config = dict(
    n_layer=15,
    norm_eps=1e-05,
    rope_base=10000.0,
    rope_fraction=1.0,
    qk_norm=False,
    attn_scale=0.0884,
    tie_embeddings=True,
    optimizer='soap_variant',
    lr_head=0.012,
    final_lr_fraction=0.05,
    steps=4097,
)
Each number is 128 + 24 x the weight over its row's rms, rounded and kept within 0 to 255. Layers, rows and columns count from 0. The size above them is the row's rms in percent of the matrix's.

# layer 12 MLP down (transposed), 1024x256, rms 0.159, rows 71-97, columns 0-127
size [100  94  94  93 110  97  87  98  90 101  98  88 101  98 100 109  95 101  99 109 100 107  97  93  83 103 103]
[[142 140 132  89 125 140  89 118 163 156 115 106 143 134 186  84 132 129 164 132 139  94 121 146  80 117 155 138 173 140  83 105 121 141 134 150 125 140 132 129 127 126  98  83 135  96 119 137 160 104 105 141 119  80 108 158 118 145 167 129 172 127 135 158 129 142 123 100 125 137 116  95 136 122  96 117  87 130 109 111  99 118 166 120 110 134 100 135  99  94 107 103 137  86 134 136 136 113 125 125  92 144 122 165 179 119 102 155 153 134 147 110 144 134 140 143 127 115 160  85 147 148 144 112 123 121  84 126]
 [124 120 124 159 110 119 122 106  99 127 130 158 125 115 177 142 152 120 139 102 140 167 124 128 142 124 117  95 172 138 107 157 103 149 142 106 108 116 137 127 141 106 122  90 138 110 108 129 167  86 139 142  85 122  97  77 125 137 109 106 130 100 137 118 159 130 146 169 160 130 108 135 101 178 138  95 124 102 109 109 128 139 131 127 134 138 105 157 106 150 140  94 166 122 142 136 138 112 106 181 161 142 104 165 143 167 123 112 149 132 139  99 142 103 115 113 147 118 125 128 147 138 117 109 142 115  97 131]
 [155  98 113 126 104  98 149 118 131 121 137 187 131 136 124  97 168  92 156 121 127 145 130 109  91 100 150 132 129 121 118 114 156 121 114 143 180 130 139 140 151 170 126 139 137 171 131 141 110 124 106 151 160 141 110 139 104  82 115 108 175 141 110 163 155 145 133 128 135 134 115 159 102 121 155 103  95 107 130 134 126 118 122 138 113 130 118 127 140 101 159 133 153  67 111 121 141 110 120 157 129 126 137 130 153 151 158 129 137 144 189 181 101  97 101 108 132 124  86 123 183 140 154 127 135 115 133 104]
 [116 136 134  80 138 103  83 161 137 123 110 156 105 125 144 130 100 138 135  73 118 135  82 117 157 130 134 127 108 134  91 109 126 143 151 152 104 136 130  78 130 107 114 103 115 151 147 146 115 133 105 128 159 127 119 136 108 102  92 151 135 126 178 142 126 142 120 132 110 166 144  91 148 122 120 135 177 107 130 126 125  81  75 150 111  78 160 140 144 161 165 106 178  91 149 109  93 160  72 147 123 140 110  96 126 106 119 145 127 165 172  97 141 135 155 127 121 118 138 147 135 121 153 138  94 152 145 155]
 [ 98  89 117 153 119 129 118  60 160  89 120 132 138 133 126 106 138 168 151 132 121 148 123 141 140 157 179 129 142 129 128 122  82 129 131 127 134  92 168 112  97 140 162 124 143 159 127  98 146 121 109 128  92 127 108 134 172 122 207 144 102 134 134 110 151 172 110 127 124  93 127  80 124  94 130 155 132 135 111  99 127  68  87 147 113 123 120 118 129 132  93 120  94 146 109 182 124 127 142 101 132 156  98 127 102 167 150 139  82 145 130 149 102 105 143  95 121 151  92 169 122 121 164 110  58 113 128 156]
 [110 128 116 118 135 122 116 137 165 114 117 146 128 118 105 108  63 129 131 168  82  88 152 169 101 143 142 125 128  98 118 102 141  69 132 122 138 129 123 163 122 147 149 156  90 146 101  86  98 138 137 136 129 137 129 152 189 128 107 136 122 127 135 163  89 127 151 132 122 126 105 171 158 129 115  96 134 158 158 139 118 129 142 128 126 127  97  94 127 119 143 109 118 138 118  92 128  81  66 128 126 161 117 127 118 166 162 136 103 117 184 100 152 120 150 108 119 156 180 119 168 192 102 146  91 176  89 142]
 [134 164  81 114  90 122  99 124 126 136  96 143 133 109 130 113 136 130 145 111 103 112 140 134 112 104 129 131 147 143 105 150 161 108 150 123 120 111 114 106 119 118 122 190 150 152 139 126 109 124  97 151 157 130 129 118 110  94 118 120 144 138 139  99 122 121 174 112 151 163 124 126 130 110 138 169 100 152 122 166 147 109 115 133 181 113 145 134 131 142  89 148 120 144 151 115 107 124 143  98 154 129  97  79 116 159 145 139 125 169 143 135 125 160 140 142 137 128 108 132 179 109 104 123 139 148 125 123]
 [129 102 152 147  84 104 133 160 149 138 114 122 147 180 139 168 133 123 116 121 119 117  94 192 126 111 111 148 148  81 111 138 101 175 150 140 105 129 148 123 123 128 107  83 104 154 138 133 115 123  90 115 139 140 144 117 117 161 153 128 195 178 130 117 136 138 144 123  92 133 139 149 124 120 122 127 156 120 101 147 126 136 171 113 152 120 100 145 126 122 110 124 113 123  92  96 156  60 122 108  84 146 138 106 155 184 107 113 120 110 112 143 119 133 104 142 134  94 100 170 116  98  98 117 176 127 193 115]
 [103 132 114 130 115 176 141 159 122 124 136 123 118 121 161 120 163 116 127 111 153 109 122 143  90 171 117 106 138 135  82 126 169 108 145 121 102 125  89 113 105 124 130 129 149 100 149 169  90 134  78 142 134 120 180 126 139 128  90 153 123 141 147  99 117  97 125  98 153 116 135 135 148 149 100 100 149 139 123 168 131 103 112 100 150 149 133 106 124 111 149 122 148 131 132 101 140  79 134 126 132 164 145 107 122 143 137  97 135 113 134 107 141 141 158 125 131  90 143 131  99 119 145 103 161 124  94 110]
 [136 134 118 116 119 180 101 122 148 112 136 122  92 196 176 130 156 115  93 139 108 103 157 143 115 137 152 125 135 110 132  98 118 152 107  95 140 134 118 112  98 202  95 145 123 112 125 166 104 130  83 157 133 119 122 125  96  76 142 151 132 133 131 122 125 112 156 156 141 141 109 124  99  90 140 159 151 150 169 124 112  98 148 101 131  96 115 148  98 151 141 157 107 148 152 101 113 121  98 143 131 117 134 170 143 157 108 161 130  69 138 112  93 132  88 140  96  98 122 138 116 119 124 108 147 123 117 169]
 [ 99 114 176 117 108  94 100 158 136 169 146 148 176 145 156 154 106 137 160 125 132 105 157 153 103 123 111 172 120 141 113 134 100 107 159 143 186 115  97  84 133 108 152 105 117 120 156  96 122  68 108 114 134 120 127 116 138 179 125 112 157 110 120 159 103  93  96  68 125 124 138 145 131 131 152 113 109 102 130 150 130 127 121 122  92 134 174 151 161 117 130 151  98 147 122 154 140 153 110 122 117 127 157 101 136  83  91  96 118 129  97 128  98 128 134 119 113 129 125 140 109 112  81 119 131 170 133 171]
 [153 150  97 120 121 226 145 133 161 141 117 110 140 181 106 148  85 122 136 126 160 133  76 137 158 130 146 112 154 113 119 109 137 162 140 139 132 119 103 101 146  99 174 130 107 121 118 156 131 122 130 107 140 127 166 114 129 107 118 176 147 115 103 138 181 113  61 134 168  93  94 137 129 116 131 153 133 128 142 142 140 127 132 122 192 102 147 169 143 132 105 134 136 114 146 170 154 106  96 150 111 141 135  75 115 114 107 153 103 133 124 157 133 127 120  99 143 114 153 112 106 135  89 148  94 134 124 163]
 [114 131 157 118 128 119 129 118 137 142 145  93 112  91 126 154 114 122 133 110 136 149 112 116 134 130 114 127 135 133 144 139 123 135 131 129 125 182 138 122 108 115 153 169 128 176 172  90 150 114 198 130 125 126 144 130 154 120 117 123 155 140 114 140 132 110 124 141  98 204 164 111 142 173 127 113 112 108  89 137  85 144 109 136 102 189 103 119 103 131 149  99 149  97 168 131 108 138 131 147 116 137 118  99 141 133 137 143 165 102 134 147 139 126 155 117 107 165 144 140 131 132 114 147 112 138 158 134]
 [163 108 132  94 149 137 157 164 136  97 114 144 144 128 142 131  85 161 136 141 114 126 109  83 126 136 140 130 134 142 120 135 174 107 129 131 119 156 125 130 147 114 132 129 107  99 160 162  79 138 161 104 165 102 112  60  63 127 141 136 137 130 145  96 144 120 131 139  97 144 113  92 138 151 121 103 173 111 134 108 106 187 140 143 152 121 151 116 117 134 135 123  81  99 154 138 115 162 119 138 141 112 112 168 128 149  95 118 148 129 146 166 161 123 118 145 119 122 120 137 128 126 146 111 105 148 130 173]
 [172 140  85 107  99 122 124 181 105 181 108 125 147 160 103 136 109 136 112 127 136 135 111 106 110 140 165 114 147 129 126 141 218 136 139 118  89 117 104  86 127 114 152 136 107 134  96 121 125 152  56 103 104 146 145 146 134 118 109 151 120  74 165 123 151 118 118 162 137 156 117 127  89 130 138  75 169 107 136 158 149 147  92 149 140  85 123 132 127 131 154 116 149 135 115 122 147 117 135 103 141 108 105 144 142 136 173  96 110  98 191 147 169  80 110 121 146 118 181 115 155 126 151 144  80 140 135 123]
 [133 132  99 132 134 105 126 116 171  93  51 154 118 118 129 142 157 113 117 108 173 135 127 110 112 137 143 130 100 134 115 141 110 164 142 171 128 129 142 118 107 142 160 109 121 155 113 143  97 112 112 134 128 146 163 117 112 109 112 133 119 135 161 174 103 146 152 146 121 163  98 146 126 148 136  95 124 135 109 126 138 127 155 154 111 110 129 105 131 146 140 134 114  70 134 126 138 146 126  98  88 143 124 128  74 158 123 153 187 114 104 140 134 143 149 136 145 140 120 174 141 107 117 165 121  95 108 109]
 [131 159 121  74 147 186 101 113 113  96 126 132 100 170 118 119 133 137 128 114 165  89 120 139 105 173 122 120 108 123 147 113  82 150 151 123 119 137 158  87 146 106  98 149 119 127 132 162 131 167 130 129 171 123 124 117 155 105 153 118 131  97 142  99 162  93 152 116  88 156 103 132 112 146 108 192 164 143 148 120 103 149  74 142 170 156 137 118 146 123 161 137 141 115 108 141 130 148 125 146 138 118 151  58 154  86 165 119 127 131 142 160 141 100 143 129 110 122 175 120 166 147 109 139 127 116 130 143]
 [200 123 121 132 122 137 109 120 112 137 114 103 129 129 140 107 107 131 164 122 108  81 118 113 135  99 159 117 147 154 129 174 122 101 117 112 126 146 167 163 135 118 106 149 119 150 167 136 118 135 110  49 139 107 134 130 128 132 152 149 156 137 142 124 183 124  95 150  92 126 132 126 135 129 100 130  85 158 127 143 133 121 155 133 131 141 153 114 183 122 107 115 112 149  85 167 109 137 121 119 149 161 135  95 114 123 129 163 140 123 104 120 104 124 118 136  87 167 142 106 116  98 119 125 125 128 111 123]
 [122 164 137 108 147 106  76 142  92 107 153 145 165 127 135 122  90 125 103 154 124 134 113 134 111 147 144 102  76 134  72 112 152 105 135 120 130 119 159 112 138 127 151 132 112  93 106 148 113 134 126 102 125 174 169 116  95 127 131 174 139 141 139 137 109 128 130 121 138 141 101 167  57 109 208 141 127 161 116 148 135 145 123 182  84 146 161 141 113 120 122 114 151 135 156 149 107 102 144 119 161 140 104 126 128 110 161 132 136 133 139 114 130 112 102 118  87 170 114  74 131 148 108 129 152 125 142 114]
 [146 203 150 144 157 108  88 129 152 114 142 121 140  97  69 103 119  90 179 144 135 124  88 117 124 127 115 106 116  92 144 144 136 113 109 132 146 166 148 100 125 149 133 146 155 142 127 149 119 106 158 103 133 108 177 173 139 121 123 120 139 127  98 116 177 156 117 130  89  75 177 149 118 117 126 116 142 149 143 120 158 125 145 105  87  74 153  93 164 121 158 144 120 103  96  97 159  84  92 130 113 107 143 114 118  80 153 107 172 140  97  75 111 134 127 139 156 136 115 127 156 100 120 116 131  86  99 145]
 [127 155 122 108 129 175 144 113  92 113  94 160 129 138 106 138  88 151 127 135 159 177  93 104 170 116 171 142 153 130 148 115 129 104 140 131 119 182 118 146  83 102 135 156  99 145 118 104 154 139 153 160  93 136 115 106  85 131 107  70 142 146 119 124 145 114 117 127  83 155 173 140 139  94 115 133 170 150 138 107 121 143 135  97 122 102 156  98  93 112 140  84 133 157 121 114 155 105 122 106 124 137 127  23 135 177 162 130 147 121 125 121 143 133 132 153 130  97 160 117 138 166 137 136 120 106 125 149]
 [125 125 135 122 101 165 161 102 157 124 138 138 147  93  96 168 118 139 151 141 115 127 128 135 121 129 120 115  89  95 123 140 145 117 153 154 187 165 138 139 104 120 123 148 102 123  86 118 168 142 129 148 100 171 118 188 145 112 159 104 154 117 116 142 166 105 102 142 129 138 108 139 129 109  89 140 116  75 109  70 143 149 111 140 120 136 147 101 100 129 156 161 149 123 166 160 157 101 109 116 108 116 121 125  92 142  90  96 138 149 130 158  88  73 163 130 113 149 168 122 166  92 154 157 140 130 145 151]
 [131  97 112 152  92 145 151 134 130 137 148 111  61 105 137 150 128 160 126 145  99 117 160 125 131 142 131  78 145 122 115  96 117 123 133 120 155 127 108 121 152 148 114 134 107 110 167 167 103 131 125 104 144  67 102  96 115 114  98  98 135 129 160 122 132 109 139 114  71 131 103 168 142  94  89 201  91 177 168  97 123 121 140 128 126 165 120 127 129 140  85 130 100 127 178 135  95 123 120 123  88 147 143 106  98 111 152 160 107 145 148 135 106 141 151 144 146 118 131  89 121 146 131 165  96 163 147 151]
 [ 95 180 115 110 142 138  69 126 134 125 147  74 132 133 129 128 105 122 105 125 142 129 123  82 114 126 142 116 141 128 115 149 107 112 164  94 131 151 121 100 124  88  96 146 134 107 142  97 133 100 119 125 153 126 135 135 142 128 160 144 151 124 110 135 113  96 145 138 142 117  96  84 101 142 111 124 178 100 122 139 118 110 125 142 111 115 129 124 107 135 121  79 186 119 118  94 108 119 142 128 162 135  93 175 142  93 155 195 153 127 103 165 155 106 149 131 128 125 157 111 144 143  99 130 149 127 132 122]
 [ 88 108 135 150 158 133 147 147 138  90 130 151 120 114 121 159 122 157 128 117 122 145 105 156 113 105 131 189 130 130 139 129 121 113 140 158 124 127 150 103 131 140 132 146  80 145 116 146 127 136 136 142 110 156 137 134 112 104 164 161 111  95 132 159 153 127 106 165 109  83  84 114 129 148 101 146 106  96 155 132 148  80 136 208 156 140  77 131 163 152 123 141 141 170 155 114 144 131 157 112 147 136 107 110 124 114 111  70  96 171 127 108  90 145 111 100 114 148  95 126 124 104 129 102 140 108 141  89]
 [155 115 115 143 119 103 119 120 163 168 123 135 132 124 101 152 120 114 177 141 144 135 113 144 137 144 125 144 148 112 107 143 144 115 164 156 135 128  87 106 122  96 127 132 147 111 119  73 133 164 126 168 153 149 129  98 170 140 133  98 131 131 180  98 180 140 108 128 135 129 106 122 120 157  98 124 159 111 154 140  73 124  79 105 118 149 123 170  64 129 105  88 146 153 152  86 125 106 169 171  93 107 145 103  82 129 123 153 147 144 112 147 103 120  86 144 162 121  81 126 149 120 114 100 115 110 162 133]
 [139  78 140 139 120 157  99 152 127 126 114 141 114 104 155 134 139 114 151 100 169 128 169 144 163 122 157 155 166 179  85  99  99 154 116 141  50 143 139 138 100  73 166 140  96 112 160 108  98 104 137 126 133 138 169 125 159 139 173 154 110 110 108 138 152 145 125 146 137 112 114 116 135 143 138 106  65 114 133 125 110 107  90 143 124 145 146 116 159 178 141 116 125 175 122 146 103 176 106 111 149  84 111 165 141 157 125 136 122 109 172 135 129 118  92  98 131 124 144  85 114 124 133 131 116 133  89 128]]
# layer 12 MLP up, 1024x256, rms 0.144, rows 72-98, columns 0-127
size [ 94  90 102 104  94  91 103  96 101  97  99  93 108  99 121  95  99 105 106 101  96  97  97  90 102 106 102]
[[167 159 114  86 103 146 182 144 155 105  99 124 114 154 111 146 111 158 115 114 136  84 125 127 141 124 126 124 104 132 113 137 142 158 108 148 130 130  82 150 125 146  89 119 137 134 131 137 110  92 167 119 129 151  92 133 113 135 137 141 131 137  83 128  95 125 121 124 122 147 118 154 140  86 148 118  91 145 115 172 142 141 134 126 119  94 145 135 135 147 125 130  93 108 160 118 120 160 120 129 127 122 142 156 152 114 153 131 115 136 113 102 108 149 136 113 127 106 150 157 128 120 123 138  83 112 142 178]
 [ 92 175 120 125 131 125  99 154 151  91 139 157 154 132 135 154 129 138 125  91 141 110 111 137 127  93 144 162 134 101 137 119 119 125 111 106 138 103 153 125 136 137 123 108 137 139 172 115 147 112 193 116 142  96 159 181 152 131 135 116  98 131 153  98 116 126 116 110 129 132  82 121 107 188 122 140 146 185  97 134 124 131 100 118 138 125 165 170 131 128 144 118  96 111 158 143 112 157 143 125  88 159 135 139 111 100 132 129 121 125 134 118 130 129 116 130 109 118 137 117 178 113 150 106  98 112 122 163]
 [136 103 125  78  87 134 122 127 136 106 151 103 174 104 180 134 159 148 120 119 154 163 142  93 183 118 139 154 128  66 153 124 127  72 134 110 160 139 130 122 138 137 126 145 114 119 121 101 176 163 120  72 127  85 150 117 154 133 133  96 144 142  94 107 145 132 138 110 120 160 141 127 136 134 116 107  97 156 133  93 140 133 152 110 129 136 127 128 111 137 156 134 134 149 156 145 115 149 144 130  93 125 140 111 126 135 144 122 151 115 141 143 139 132 172 123 142 140  80  67 161  83  87 105 162 147 112 163]
 [123 114 150  65 106 158 120  94  64 138 136 100 142 127 109 107 109 161 122 124 112 145 129 160 175 181 145  87 153 150 162 140 111  97 152 127 132 142 116 146 129  83 121 115 133 123 127  96 154 141 110 116 156 119 110 160 164 113 161 151 110  97 120 116 143 142 108 153 124 114 132 117 134 115  81 178 155 114 119 103 177 144 107 144 143 170 115 112  84 135 131 112 121 142 131 102 134 109 128 122 141 103 116 139 124 158 113 127 146 110 140 127 132 142 110  94 175 102 102 120 138 137 106 124 146 133 134 157]
 [100 118 134 135  98 113 119  44 141 145 152 133 123 166  90 138 140 126  89 173  87 145 108 140 149 104 108 112 113 119 127 100 117 150 120 121 116 137 135 136 136 137 111 114 117  71  85 166 144 144 154 138 129 115 164 119 124  93 102 145 120 124 152 129 170 144 129 139 125 124 158 136 153  96 166 125 151 128 124 160 112 156 112 158 138 110 156 114 131 168 153 119 108 116  91 101 147 106 146 145 122  86  79 152 196 114 128  90 114 122 136 145 137 167 122 117 127 120  93 146 130  82 120 130 171 106 137 112]
 [151  62  98 170 134  92 129 126 100 135 147 141 139 118 137 145 147 182 118 103 138 150 131 180 141 129 132 119 152 143 131 124  89 117 123 129 162 158 108 124 101  98 144 120 141  87 153 158 142  99 147 160 100 124 144 189 109 151 110  73 147 131 120 116 108 164  95 135 161 121 162 123 125 179 122  87 113 117 144  70  83 150 181 111 141  93 125 145 127 122 170 166 124  87 107 131 136 134 163 162 128 178 139 123 143 163 127  95 150 119 131 171 125  99 149 136 160 160 102 141  89 128 116 123 145 157 117 135]
 [124 122 135  87 130 162 177 138 149 104 158 152 140 105 127  88 121 120 114  95  93 135 163 152 139 141 123 121  83 104 129 128 178 129 130  92 118 128 128 149 135 147 135  88 136 117 121 143 138 104 145 198 128 127 108 147 112 141 106 120  90 112  95 168 120 147 132 153 154 100  92 118 127 148 163 142 106 136 173 128 166 128 114 123 181 127 117 162 158 135 160 177 104 163 143 161 103 164 143 122  95  82 122 151 151 149 127 116 109 113 160  88 111 135 119 120 111  71 164 135 150 142 138 148  91 131 132 122]
 [106  84 135 115 118 170 122 142 136 101  96  76  64 175 110 114 105  84 101 129 109 123 141 143 147  92 191 125 154 108 145  90  95 146 129 155 131 153 158 113 134 149 153 119 116 145 169 112 127 193 158 120 123 144 159 135 114 111 136  99 182 139 141 145 153 147 156 111 122  99 140 136 162 109 164 135 127 115 133  82 118  95 113  78 157 102 128 121 130 144 133 114 153 143 125 130 125 150  99 105 141 135  99 136 135 130 163 109 162 106 158 147 127 133  93  98 154  98 124 147 111 120 123 105  70 111 125 119]
 [105 140 129 128 168 146 155 140 117  71 144 136  99 104  92 116 116 100 124 104 128 153 121 114 131  92  90 120  81 138 141 105 117 145 119 133 143 118 134 144 156 140 111 154 118 159 137 125 146 149 119 158 174 151 181 138 113 126 132 170 124 100 115 127  86 152 117 108 153 148 129 108 151 109 125 150 160  68 102 147 148  88 137  98 101 201  95  94 140 173 131 127 150 143 108 174 118 105 123 110  88 102 129 118 176 121 115 151 133 143 117 122  53 153 111 114 112 138 123 147 139 134  91 145 123 126 123 124]
 [126 127 150 122 110 125 148 173 109 122 155 104 107 147 183 129 140 131 151 105 137 129 134 124 135 144 132 136 137 181 147  92 140 137 147 129 120 146 122  99 132 161 124  84 104 165 125 105 113 157 155 140 152 147 102 134 129 146 123 149 109 156 115 127 157 157 151 120 116 133 119 159 119 108 131 203 152 132 135 160 120 147 121 129 142 123 136 123 135 166 117 150 151 140 154  91 160 119 146 128 116 137  99 107 133  99 110 108 137  91  76  97 168 143 124 141 159 130 124 142 156  98 127 158 133 121 131 127]
 [143 125 105  86 149 164  89 160 155 130 132 117 103 128 166 118  99 113 141 142 123 133 128 210 134 124 141 123 156 147  99 116 178 126 100 134 128 120  90 157 151 114 142 127  97  77 108 144 129 158  90 115 134 153 171  87 151 121 156 138 108 138 155 149 104 129 146 141  94 123 118 149 128 149 148  91  76 115 169 111 156 130 111 101 147 112 128 117 111 135 131 159 154 143 125  99 120 155 132 107 122 127 126 131 133 116 133 120 124 148 110 162 127 115 121  85 105 123 141 123 123 116 167 118 107 144 124  97]
 [151 142  89 167 135 161 107 136 117 136 122 117 142 132 141 114 143 123 117 164 127 118 138 116 130 154 175  94 149 140 115 133 120 182 136 157 136 127 116 165 170  72 119 105 133 103 128 129 148 143  90  75 143  90 123 135  90 115  89 133 138 128 145 122 112 130 129 133 168 130 146 114  88  78 111 144 121 115 166 116 145 146 128 116 132 117  89 132 112 106 144 164 106 158  84 144 163 106 101 109 122 152 145 106 104 112 141 151  40 121 113 163 109 149 139 130 187 145 101 140 148 106 117 120 109 123 146 135]
 [118 182 143 189 122 103 140 104 117 160 137 144 131 109 128 137 136 109 110 120 132 131 134 147 143 113 154 102 163 148 167 146  65 127 107 160 136 112 130 136 119 158 140 116 125 139 136 114 150 130  95 140 103 174 127 146 195 140 113 124 129  88  85 125 139 133 117 141 111 113 122 175 101  91 120 134 107 128 108 139 168  88 174 144 113  97 148 135 138 117 130 128 152 115 101 129 146 106 146 143 108 119 130 119 114 149 132 168 106 117 100  74 112 109 142 105  85 158 162 114 120 120 128 146 125 108 131 125]
 [122 144 132 139  88 101 156 163 136 132 134 108 139 163 103  68 107 108  96 116 118 103 102  94 129  94 128 105 104 143 120 155 124  96 116 142 138 151 164 103 173 131 126 112 149  63 111 172 116 151 116 106 109 107 138 134  91  99 141 153 147 139 152 150 140 143 176 121 134 119 164 160 132 140 100 155 117 121 151 108 132  86 101 172 129 136 124 139 112 128 115 123 106 103 141 113 143  88 111 122 130 116 152 160 122 166 152 110 141 138 138  83 178 110 142 156 120 121 149 126 135 142 134 127 111 150 127 152]
 [141 198 130 125 145 117 165 100 178 125 101 155 122 176 126 123 178  99  81 122 177 122 113  97 124 149 126 129 108 128 117 134  97 131 125 166 128 151 124 138 105 113 160  85 111 138 124 114 123 106 121 129 166 110 137 183 104  92 130 113 127 100 140 152 146 147 151 111 176 129 126 154 169 124 179 115 140 128 105 129 178 138 145 121 123 147 108 127 128 165 151 136  96 112 132 153 115 121 137 109 117 152 132 102 103 141 119 138 121 130 103 107 152 132 157 137 142 150 128 205 140 153 190 135 150 101  86 112]
 [ 99 109 194 156 137 126 114 110 129 157  85 124 129 147 123 123 112 131 139 142  95 151 106 118 127  94 103 107 100 134 126 132 100 109 127  97 140  92 109 133 127 111 118 167 148 151 160 111 140 112 150 106 158 137 123 178 129 119 147 145 133 103 108 117 104 102 100 124 147 144 116 179 166 148 147 118 121  77 115 125 170 104 126 141 113  63  91 139 159 129 164 125 107 170 119 111 167  66 152 112 121 146 118 100 122 156 153 118 132 141 130 142 131 150 135 129 123  84 114  74 133  76 138 113 123 163 103 131]
 [112 144 109 154 148 124 170 140 119 152 159 141 140 139 135 172 149 118  99  96 106 167 121 125 130 115 129 150 103  77 130 151 108 146  96 146 174 129 143 124  97  80 166  87  93 152 124 130 108 182 117 135 126 115 153 112 121 130 156 178 149 123 125 116  66  89 117 159 122 117 107 118 143 138 127 151 147 140  99 107 130 120  71 135 109 120 151 116 115 106  52 129 134 103 116 102  77 133 134 132 125 120 113 121 170 101 128 121 106 119 142 144 123 115 135 127 145 123  93 122 141  93 111 113 122 161 149 114]
 [ 98 137 110 143 104 123 150 160 112 164  98 146 135 114 148 158  91 138 155 104 105 113 177  93 131 166 128 196 156 132 121 111 134  92 177 110 145 133 145 116 100 110 112 151 115 123 138 112 128 121 132 111 104 106 117 153 128 103 120 126 131 130 108 108 126 114 118  95 111 179 158 127 154 135  97 126 115 156 156 110 121 142 172 136 153 172 118 142 138  99 120 149 144 160 132 154 182 142 143 159 142 169 143 153 167 117 126  84 128 128 144 119 145 112 120 116 131 185 129 133 110  58 102 134  90 124 166 148]
 [106 112 129  82 131 182 126 135 131 154 116 109 129 109 177 149  91 128  75 132 117 132 142 111 125 130 103 137 128 163 130 120 106 147 137 113 131 160 111 113 132  93 150 159 137 153 126 181 107 134 108 177 105 142 160 132 149 105 147 104 114  99 115  94 143  94 151 127 130 127 108 112 101 128 152 108 122  94 108  63 149 154  77 107 132 114 130 162 104 125 137 134 126 142  77 126 134 111 170 119 165 129 101 154  80 116 130 186 147 112 108 158 132 107 126 101 160 112 104 152 146 115 107 127  98 155 158 102]
 [136 122 128 127  90 140 128 144 152 134 118 126 130 121 169 142 149 109 143 149 115 165 149 103 173 130 173 133  96 128 116 148  97 140 107 118  50 104 104 172 127 132 149 133 150  95 145  88 148 124 112 154 164 143  83 163 134 127 138 141 123 147 100 121 162 173 130 134  86 156 100 128 102 161 188 129 111 122 125 143 119 115 166 140  96 126 168 152 148 120 142 145  97 143 100 133 121 112 134 146 134 125 140 143 102 102  95 170  97 142 107 145 131 151 106 154 108  96 128 117 152 143 109 178 151 150  91 121]
 [163 130 114 151 130 140 102 157 119 113 142 127 131 138 117  94 126 145 117 104 136 134 150 172 164 149 111 135  94 127 122 132 107  81 119 104 119 132 154 150 120 124 108  90  87 148 122 125 129 116  76 138 101 144 138 110 141 150 145  90 135 159 134  91 136 140 125 129 131 109 121 134 141 169 111  95 140 158 108 122 129 107 147 135 141 115 112 122 135 110 149 114 106 158 134  74 163 130  94  97  98  96 164 138 121 103  94 140 126 135 151 103 133  81 144 124 126 127 149 127 152 141 150 116 137 130 131 137]
 [ 86 122 134 114 125 109 117 156 162 137 123 146 165 123 128 112 107 159 143 109 126 147 141 172 111  85 128 106  90 154 140 139 154 169 126 108 124 103 105 110 114  92 115 128 176 167 139 133 170  72 105 205 165 132 104 139 127 118 138  94 125 130 122 155 162 147 146 175  86 137 118 111 144 159  98 154 125 141 176 118 158  84 152 141 118 141 150 165 152 107 127 140 133  89 120 136  76 152 141 105  95 132 105 138 140 131 124 136 141 177  80  95 140  98  90 117 106 155  96 104 157 129  88 132 114 140 147 114]
 [164 121 129 111 156  95 126 120 139 141 133  82 140 127 101 150 147 179 136 123 154 103 128 142 125 112 130 127 124 114  98 130 121 105  97  99  80  95 139 150 144 161 115  99 117  70  87 143 161 138 101 118 127 167 151 115  90 135 140 113 112 136 171 133 131 150 125  90  72 193 131 112 157 148  71 196 167 168 136 104 157 104  94 140 167 104 139 121 170 116 154 119 137 112 102 105 129 114 104 185  90 138 132 131 130 123 111 115 154 106  45 112 113  95 164 108 129 126 107 131  87 111 128 122 110 158 110 119]
 [137 130  80 130 137 156  81 164 113 136 128 129 129 122 167 117 130 124 125 108 122 155 153  93 110 139  72 129 147  91 147  98 106 170 125 101 177 139 147 132 122 157 148 115 157 101 131 122 145 133 142 115 183 100 154  92  93 139 141  89 152 147 131 143 119 173 146 110 105 170 152 109 127 145 121 144 173 102 113 134 114 157 125 107 140 134 116 112 124  95 121 152  84 130 178 129 142 115 129 145  93 135 137 102 174 135 126 136 135 117 111 119 102 138 133 122  74 132 150 110 152 151 103 165 144 115 113 120]
 [155 126 121  86 187 135 146 155 170 115 106 110 124 149 103 132 152 133 135 165 129 112 147  98  92 133 111 101 157 110 120 146 136 147 162 127  98 119 118 129 147 123 118 117 149 134 113 121 140 150 139 134 116 125 141 146 153 109 158 110 110 106  93 109  99 142 137 164 160  99 122 126 131 156 126  96 149 109 137 141 151 138 155 106 112 134 144 166 110 150 127  91 154 110 126 167 103 149 161 154 114 107  93 134  90 213 132 151 121 161 110 124 117 133  89 173  95  97  67 129 139 122 130 129 123 168 146 120]
 [ 98 135 151 115 179 161 145 125 140 154 112 147 117 141  79 142 138 118 134 121 134  98  96  63 128 109 114 106 113 102 183  84 105 132 128 101 114 108 124 166 141  85  83  66 143 149  89  88 101 153 115 142 170 144 176 114 158 142 117 134 100 132 124 124  96  82 120 146 139 113 104  86 110 110 139 154 153 116 123 127 127 137 131 146 125 141 102 102 140 149 101 103 105 128  90 136 150  98 130 123 122 131 148 132 132 148 130 117 145 122 140 129 130 142 109 137 136 113 139 128  72 135 160  83 112 122 156 156]
 [ 63  84 119  84 191 119 139 103 145 117 172 144 148 126 137 160 142  98 118 118  99 119 143 135 119 122  84 159 130 121 116 137 144 145 145 142 107  81  95 113 153 141 108 137 139 103 125 157 142 109 146 123 103 158 132 137 112 157 103 123 110 118  93 123 124 160 160 137 168 160 149 100 136 119 120 119  92 109 158 129 120  77 155 127 165 126 145 169 124 176 165 141 142 115 130 143 125 116 156 144 131 184 125 106 110 122 128 110 155 186 180 136 134  86  80 141 122  69 119 145 111 135 120 119 182  97 147 139]]